config.yaml
n_layer: 8
d_model: 160
n_head: 2
n_kv_head: 1
head_dim: 64
d_mlp: 448
vocab_size: 8192
activation: "swiglu"
norm: "rmsnorm"
norm_place: "pre"
norm_eps: 1e-05
positions: "rope"
rope_base: 1350.0
rope_fraction: 1.0
qk_norm: false
attn_scale: 0.125
bias: "all"
tie_embeddings: false
parallel_block: false
init: "normal"
init_std_qkv: 0.0448
init_std_o: 0.0557
init_std_up: 0.0642
init_std_down: 0.0642
optimizer: "adam_hyperball"
lr: 0.00343
lr_mult_o: 0.796
beta1: 0.9
lr_head: 0.00357
warmup_steps: 204
schedule: "wsd"
decay_fraction: 1.0
decay_shape: "linear"
final_lr_fraction: 0.0
batch_tokens: [16384, 32768]
seq_len: 2048
doc_mask: true
train_tokens: 153400000
steps: 6779
dataset: "wikipedia_en"
Each number is 50 + 10 x the weight over its row's rms, rounded and kept within 0 to 99. Layers, rows and columns count from 0. The size before them is the row's rms in percent of the matrix's.

# layer 3 MLP down (transposed), 448x160, rms 0.0643, rows 232-245, columns 0-79
101:61 37 56 52 45 45 43 46 62 36 52 40 44 55 36 52 57 44 53 62 56 56 37 54 60 47 44 47 42 38 36 49 60 42 42 54 46 53 59 68 56 58 40 34 59 40 38 29 50 47 69 45 64 62 50 39 70 51 56 55 65 45 44 55 41 45 37 53 55 65 35 58 49 56 62 48 58 48 44 66
101:65 78 67 48 66 44 54 56 50 61 47 46 47 38 36 51 44 49 48 68 73 51 53 56 72 60 55 58 50 47 62 58 60 70 49 61 45 44 68 26 60 50 53 54 50 43 54 54 43 37 36 46 45 43 38 69 59 61 46 48 56 38 39 40 47 49 44 61 40 52 49 52 42 42 52 52 59 50 70 48
103:35 47 53 27 73 50 49 60 49 54 55 56 47 49 53 68 39 44 60 51 59 39 51 38 48 53 57 32 56 55 56 40 39 53 42 54 47 33 64 33 51 64 32 50 65 63 59 39 54 21 47 48 38 34 48 57 50 56 53 47 58 53 54 34 48 51 70 35 57 49 84 50 59 53 64 54 50 55 57 55
100:33 40 49 63 40 60 39 47 45 36 44 45 49 42 54 41 63 63 47 59 62 28 32 53 49 58 50 54 49 49 29 48 55 61 66 40 52 49 45 36 66 49 71 51 47 39 63 62 68 42 61 48 48 53 52 40 50 40 58 45 61 55 44 47 55 43 74 58 42 48 31 43 56 59 62 40 44 53 57 54
098:42 29 49 66 54 50 30 63 48 62 57 39 45 50 49 48 44 50 64 56 51 53 50 61 52 53 48 47 67 33 49 37 33 63 46 51 69 49 53 48 43 65 52 52 41 39 48 42 42 39 62 48 51 70 46 40 49 65 51 31 44 53 47 45 48 62 51 52 49 58 67 44 51 66 37 46 49 55 64 53
100:74 46 53 43 43 69 49 60 49 55 42 46 50 50 54 62 54 33 63 58 63 36 39 62 36 59 49 54 47 36 50 50 34 43 54 60 40 58 49 39 42 46 44 40 41 50 33 55 53 47 58 50 63 52 39 46 53 61 63 54 25 62 61 61 43 52 68 41 58 50 66 56 48 48 47 46 47 59 66 44
102:70 57 65 39 40 61 48 53 60 50 45 52 38 41 48 47 49 41 59 40 55 28 46 56 35 47 46 51 31 50 56 36 51 62 54 66 39 67 55 37 30 48 48 58 43 32 53 41 34 63 44 47 40 55 44 33 60 61 60 48 50 47 54 65 59 50 39 66 44 57 58 34 28 66 41 52 32 59 53 52
109:40 50 29 47 83 40 58 41 51 49 37 47 60 54 43 48 46 59 44 51 50 41 43 64 51 52 72 52 33 36 32 61 41 67 54 47 57 60 33 59 47 66 54 40 49 46 52 48 60 46 42 58 48 44 59 39 53 52 43 43 51 56 46 60 51 62 38 58 38 60 54 44 46 39 40 16 48 50 61 45
097:41 48 44 36 29 65 42 57 66 53 38 49 64 38 50 35 43 48 54 54 48 55 54 52 59 57 52 40 65 36 60 74 30 62 62 49 44 42 44 32 78 49 54 46 41 61 51 54 47 75 56 34 46 47 55 49 43 45 45 39 51 47 50 56 60 46 62 50 52 45 56 69 50 48 33 53 40 44 54 29
100:47 59 62 44 58 52 43 42 51 35 50 56 46 52 53 63 59 50 47 53 42 51 49 56 49 65 45 39 49 47 45 38 42 41 36 60 58 47 59 57 52 46 56 38 50 46 62 49 34 58 50 64 43 64 56 53 59 43 44 54 51 69 39 45 59 45 32 54 54 69 54 51 48 32 43 49 45 44 41 58
098:50 33 48 46 43 54 46 61 49 34 57 60 56 47 61 54 49 37 50 54 64 43 58 49 35 49 33 57 67 49 34 63 53 38 46 40 57 46 66 38 55 45 43 56 41 58 63 39 47 70 54 41 67 50 54 73 45 60 50 58 45 39 56 61 57 57 41 45 57 56 43 43 53 51 63 34 53 58 42 51
095:49 65 38 52 65 46 30 21 58 54 58 36 54 45 56 28 56 62 62 53 56 55 65 61 41 64 43 36 50 45 53 57 61 56 56 50 46 61 52 50 51 59 57 43 42 45 54 36 43 72 70 31 59 57 44 40 48 59 53 43 45 64 45 48 61 53 63 50 62 49 52 60 26 60 58 53 52 56 58 48
103:44 48 53 57 36 64 49 49 54 64 54 52 53 43 39 39 52 68 29 59 50 38 44 50 26 57 36 41 50 51 44 49 46 59 54 55 59 47 24 35 62 58 50 40 40 58 46 63 66 52 44 43 51 64 58 64 56 64 64 34 71 48 61 44 45 51 62 62 48 47 42 52 47 57 47 47 63 61 40 43
104:37 52 45 51 61 37 44 50 49 66 46 48 44 65 54 50 51 59 48 45 41 54 77 60 55 43 39 62 67 62 40 56 48 58 60 57 48 56 49 67 63 37 50 44 52 49 49 45 57 28 32 49 46 41 64 54 36 43 35 50 39 42 52 59 41 52 44 31 48 29 47 41 48 44 44 54 48 56 67 38
# layer 3 MLP gate, 448x160, rms 0.0641, rows 233-246, columns 0-79
096:56 58 47 66 51 19 42 40 61 53 48 67 42 49 47 39 57 46 30 33 58 57 42 59 38 37 53 43 49 68 56 58 47 26 28 53 59 37 51 45 44 48 48 39 66 50 43 54 45 59 55 63 51 42 40 47 61 43 38 39 39 43 31 41 49 28 48 54 56 66 58 50 47 43 58 60 47 49 36 33
112:64 45 49 45 48 59 39 56 60 58 43 56 46 60 50 54 68 60 47 70 39 56 55 49 39 52 58 54 59 29 62 68 47 58 44 47 64 61 25 45 41 61 70 53 53 43 52 69 54 65 35 37 57 27 43 52 44 57 39 55 55 47 57 51 63 37 70 34 49 54 56 65 54 61 43 60 61 51 36 43
102:48 56 38 50 48 37 46 33 54 48 54 51 49 42 65 46 57 44 34 62 51 21 39 33 57 50 25 50 57 52 61 47 42 56 36 40 43 48 63 50 63 55 48 57 49 42 56 48 41 69 58 39 64 62 45 23 56 48 38 56 52 48 69 63 45 56 56 53 44 45 48 62 52 51 62 63 53 54 67 38
098:59 61 45 45 41 68 56 51 41 61 58 46 58 38 28 53 38 51 54 54 45 41 49 52 50 35 31 56 43 43 48 54 39 54 45 36 44 70 41 46 53 48 55 58 64 57 59 56 37 50 64 46 45 39 45 62 54 59 55 71 49 59 63 38 46 53 40 52 49 57 31 58 38 59 49 46 38 41 55 48
109:37 56 53 35 62 47 50 56 60 39 52 49 60 56 55 42 46 35 68 46 60 50 63 49 41 56 63 63 39 42 58 55 67 42 70 47 33 57 43 48 49 65 45 48 42 57 53 39 46 63 54 47 52 47 60 54 36 67 51 45 37 55 66 57 50 46 56 33 32 53 33 42 33 49 51 35 34 58 34 53
115:59 30 47 54 64 50 51 51 58 46 29 38 45 85 43 56 65 46 44 45 72 44 47 48 44 50 47 44 54 66 46 61 57 57 60 47 59 52 36 59 49 52 44 55 51 40 36 50 41 61 45 39 53 37 43 63 56 46 45 51 54 49 58 39 54 46 72 26 53 32 46 56 47 52 50 47 50 48 30 57
095:49 67 33 49 43 56 42 41 49 48 40 49 55 53 70 48 67 49 57 51 45 53 52 53 47 58 60 62 50 46 41 68 72 30 61 45 49 55 47 46 48 63 42 57 29 46 49 48 52 49 51 38 41 52 50 53 44 70 39 45 74 60 48 44 61 59 43 44 41 63 58 49 56 40 56 62 32 43 45 56
096:53 47 41 43 48 60 39 54 65 50 68 27 47 34 59 68 49 43 66 39 57 52 63 74 44 55 53 46 46 49 53 50 41 39 57 33 71 45 41 56 57 59 37 48 57 43 47 46 61 37 73 36 58 75 56 36 41 57 34 43 36 48 56 51 47 42 50 29 41 62 59 65 46 39 41 56 49 42 55 56
090:58 33 36 27 46 45 41 45 46 57 69 43 39 51 48 52 34 78 42 70 59 55 49 35 52 37 60 53 40 34 40 57 42 43 54 53 46 46 52 48 52 45 53 58 54 51 34 55 49 39 42 36 47 53 46 36 44 33 48 52 58 34 46 65 33 67 62 41 60 54 42 47 59 58 55 44 57 44 50 36
099:45 47 45 25 35 56 52 47 49 62 47 47 51 47 43 59 57 68 54 56 39 60 56 31 54 57 51 52 41 43 30 50 48 44 53 60 62 34 69 37 50 36 44 60 44 62 64 32 61 60 43 39 42 48 53 48 41 30 47 42 53 43 53 43 55 52 68 31 45 61 31 37 42 73 58 42 48 52 53 59
097:58 42 35 54 56 60 67 58 62 66 41 57 52 54 61 53 47 55 56 37 53 54 72 32 50 37 50 66 55 59 41 55 62 47 60 58 56 48 61 53 51 65 37 57 54 63 69 57 47 38 37 54 46 60 61 58 37 56 51 43 31 38 53 37 65 46 64 37 52 19 43 49 47 55 46 51 39 37 43 61
088:57 50 59 43 49 72 50 37 34 38 49 50 48 46 70 34 47 65 55 62 31 54 58 54 38 50 47 34 67 52 44 45 36 41 56 41 59 50 45 46 55 50 46 36 59 48 50 62 38 70 62 42 49 49 57 51 14 66 44 55 59 44 55 57 65 62 44 56 64 51 60 53 47 59 57 62 51 33 57 30
103:60 57 46 76 47 55 51 62 69 66 53 58 53 72 49 57 71 42 47 33 33 42 69 77 45 53 55 50 52 74 31 51 65 55 44 38 36 60 50 48 51 45 43 57 45 53 48 57 50 46 58 39 48 38 58 59 42 51 51 42 39 35 41 56 48 43 53 53 52 30 36 43 46 35 58 41 40 38 50 70
101:41 48 51 38 51 65 49 53 54 48 52 57 49 63 55 44 54 54 45 35 58 70 46 63 55 31 34 43 43 51 65 38 66 61 48 44 42 63 58 59 46 35 43 56 47 43 59 69 52 31 54 51 35 65 45 43 61 46 52 22 48 45 37 47 48 36 55 59 47 26 33 49 55 57 54 32 30 44 37 61
# layer 3 MLP up, 448x160, rms 0.0641, rows 233-245, columns 0-79
097:41 43 65 37 51 50 52 55 54 37 52 54 32 34 56 34 58 41 51 43 58 62 43 62 52 28 36 49 57 49 31 45 54 48 44 56 35 43 55 46 60 57 52 44 49 44 58 42 60 56 45 56 38 68 47 57 46 20 33 40 50 44 56 45 37 64 58 41 44 72 45 41 53 69 47 47 60 51 43 67
101:41 45 54 56 57 53 58 50 51 44 52 58 40 65 61 65 45 37 29 49 57 62 49 43 45 56 51 43 50 45 56 52 43 49 50 32 63 48 57 55 40 43 60 73 59 67 47 62 53 51 44 30 63 47 32 36 50 44 47 63 69 56 46 54 57 58 50 62 42 57 57 45 44 53 43 60 52 66 47 53
098:56 50 54 53 23 30 49 53 38 56 36 41 45 55 54 63 66 51 47 50 62 55 44 50 52 53 58 65 62 67 59 59 40 51 41 57 49 53 67 43 48 18 42 59 36 51 58 48 33 64 46 33 42 56 52 44 35 52 52 33 47 41 66 63 42 54 43 49 38 60 58 62 40 45 43 58 45 77 45 57
099:47 36 53 48 39 71 62 40 57 54 43 55 48 39 45 61 46 40 53 52 64 19 37 39 41 44 58 50 62 42 55 36 45 58 47 35 57 23 52 60 56 58 58 61 58 45 57 36 56 37 37 69 48 53 42 43 57 43 41 61 43 50 44 47 60 41 54 48 64 51 51 55 55 44 67 48 38 50 58 54
110:51 50 64 60 35 62 51 41 59 58 59 43 58 54 35 68 28 47 52 60 47 74 45 45 62 48 65 56 46 35 39 70 68 34 52 50 43 37 41 45 31 41 55 53 45 39 52 48 39 56 61 39 53 42 64 47 29 48 54 52 56 43 51 49 69 37 55 41 38 51 46 65 67 29 44 55 47 53 41 46
105:58 58 49 56 63 34 76 38 39 46 48 68 52 51 54 52 48 62 43 38 49 40 46 50 53 46 49 57 57 51 37 57 74 41 49 47 47 62 63 44 49 64 56 55 58 57 37 39 57 48 58 41 54 49 53 43 49 44 61 65 49 43 45 57 59 61 51 77 50 50 67 54 44 45 67 65 36 66 45 46
104:67 64 38 32 30 54 49 52 41 62 58 63 58 35 62 47 48 50 30 46 45 46 35 57 43 43 61 25 60 67 39 48 39 50 46 34 55 48 52 53 37 48 63 29 46 58 51 65 52 52 49 40 41 47 44 55 37 58 44 61 68 50 66 27 44 36 72 47 29 37 42 48 42 45 48 53 47 47 42 46
095:51 55 31 55 48 53 52 45 33 38 64 45 43 36 50 20 41 68 64 55 38 58 37 61 47 51 62 63 62 57 41 55 39 35 30 44 33 57 63 34 32 44 35 50 45 54 55 51 54 49 36 57 65 51 47 62 48 40 59 53 49 61 32 46 32 35 58 46 42 42 54 57 58 40 55 54 43 49 44 39
096:40 37 43 61 60 40 40 55 58 39 45 32 56 39 38 50 54 58 65 34 61 36 33 36 37 57 63 42 62 63 50 37 37 40 43 46 56 47 43 32 68 55 59 48 46 38 63 58 61 42 58 56 56 47 44 43 47 51 59 54 49 44 68 54 44 50 60 55 37 56 52 69 53 46 66 46 61 61 55 61
094:53 70 45 53 45 49 46 42 48 47 52 50 40 54 39 19 52 61 63 60 50 63 53 38 41 50 55 56 34 47 47 48 60 59 46 51 47 34 32 53 47 70 42 52 60 42 31 63 58 62 52 43 28 51 58 54 51 55 30 37 41 41 60 50 61 46 49 52 54 46 67 59 47 52 73 39 53 45 42 50
089:26 50 48 33 39 46 53 53 48 55 60 42 46 31 64 46 50 59 32 28 59 49 50 39 57 41 39 41 63 61 42 42 52 48 36 30 56 56 57 58 36 40 56 40 71 59 53 34 69 68 56 39 59 50 47 42 69 39 42 49 69 56 38 41 44 44 50 65 61 37 51 42 55 40 44 41 45 43 54 46
098:47 62 58 71 52 42 61 59 43 50 49 56 60 38 46 58 37 44 48 36 52 38 63 38 61 45 34 44 47 64 55 34 49 57 65 54 75 43 54 57 53 34 62 51 59 55 53 35 55 57 49 54 38 46 61 47 52 54 54 43 31 48 32 52 63 44 59 58 44 35 42 80 48 38 67 28 65 60 45 50
112:57 27 56 50 66 42 48 45 37 63 52 52 40 67 52 38 77 52 62 55 55 63 56 53 69 46 44 41 52 68 54 49 46 54 55 34 63 48 49 72 50 51 54 33 62 38 58 45 51 45 42 72 44 62 30 38 48 40 49 40 45 35 43 53 62 39 57 45 55 53 43 38 56 42 31 50 47 43 63 55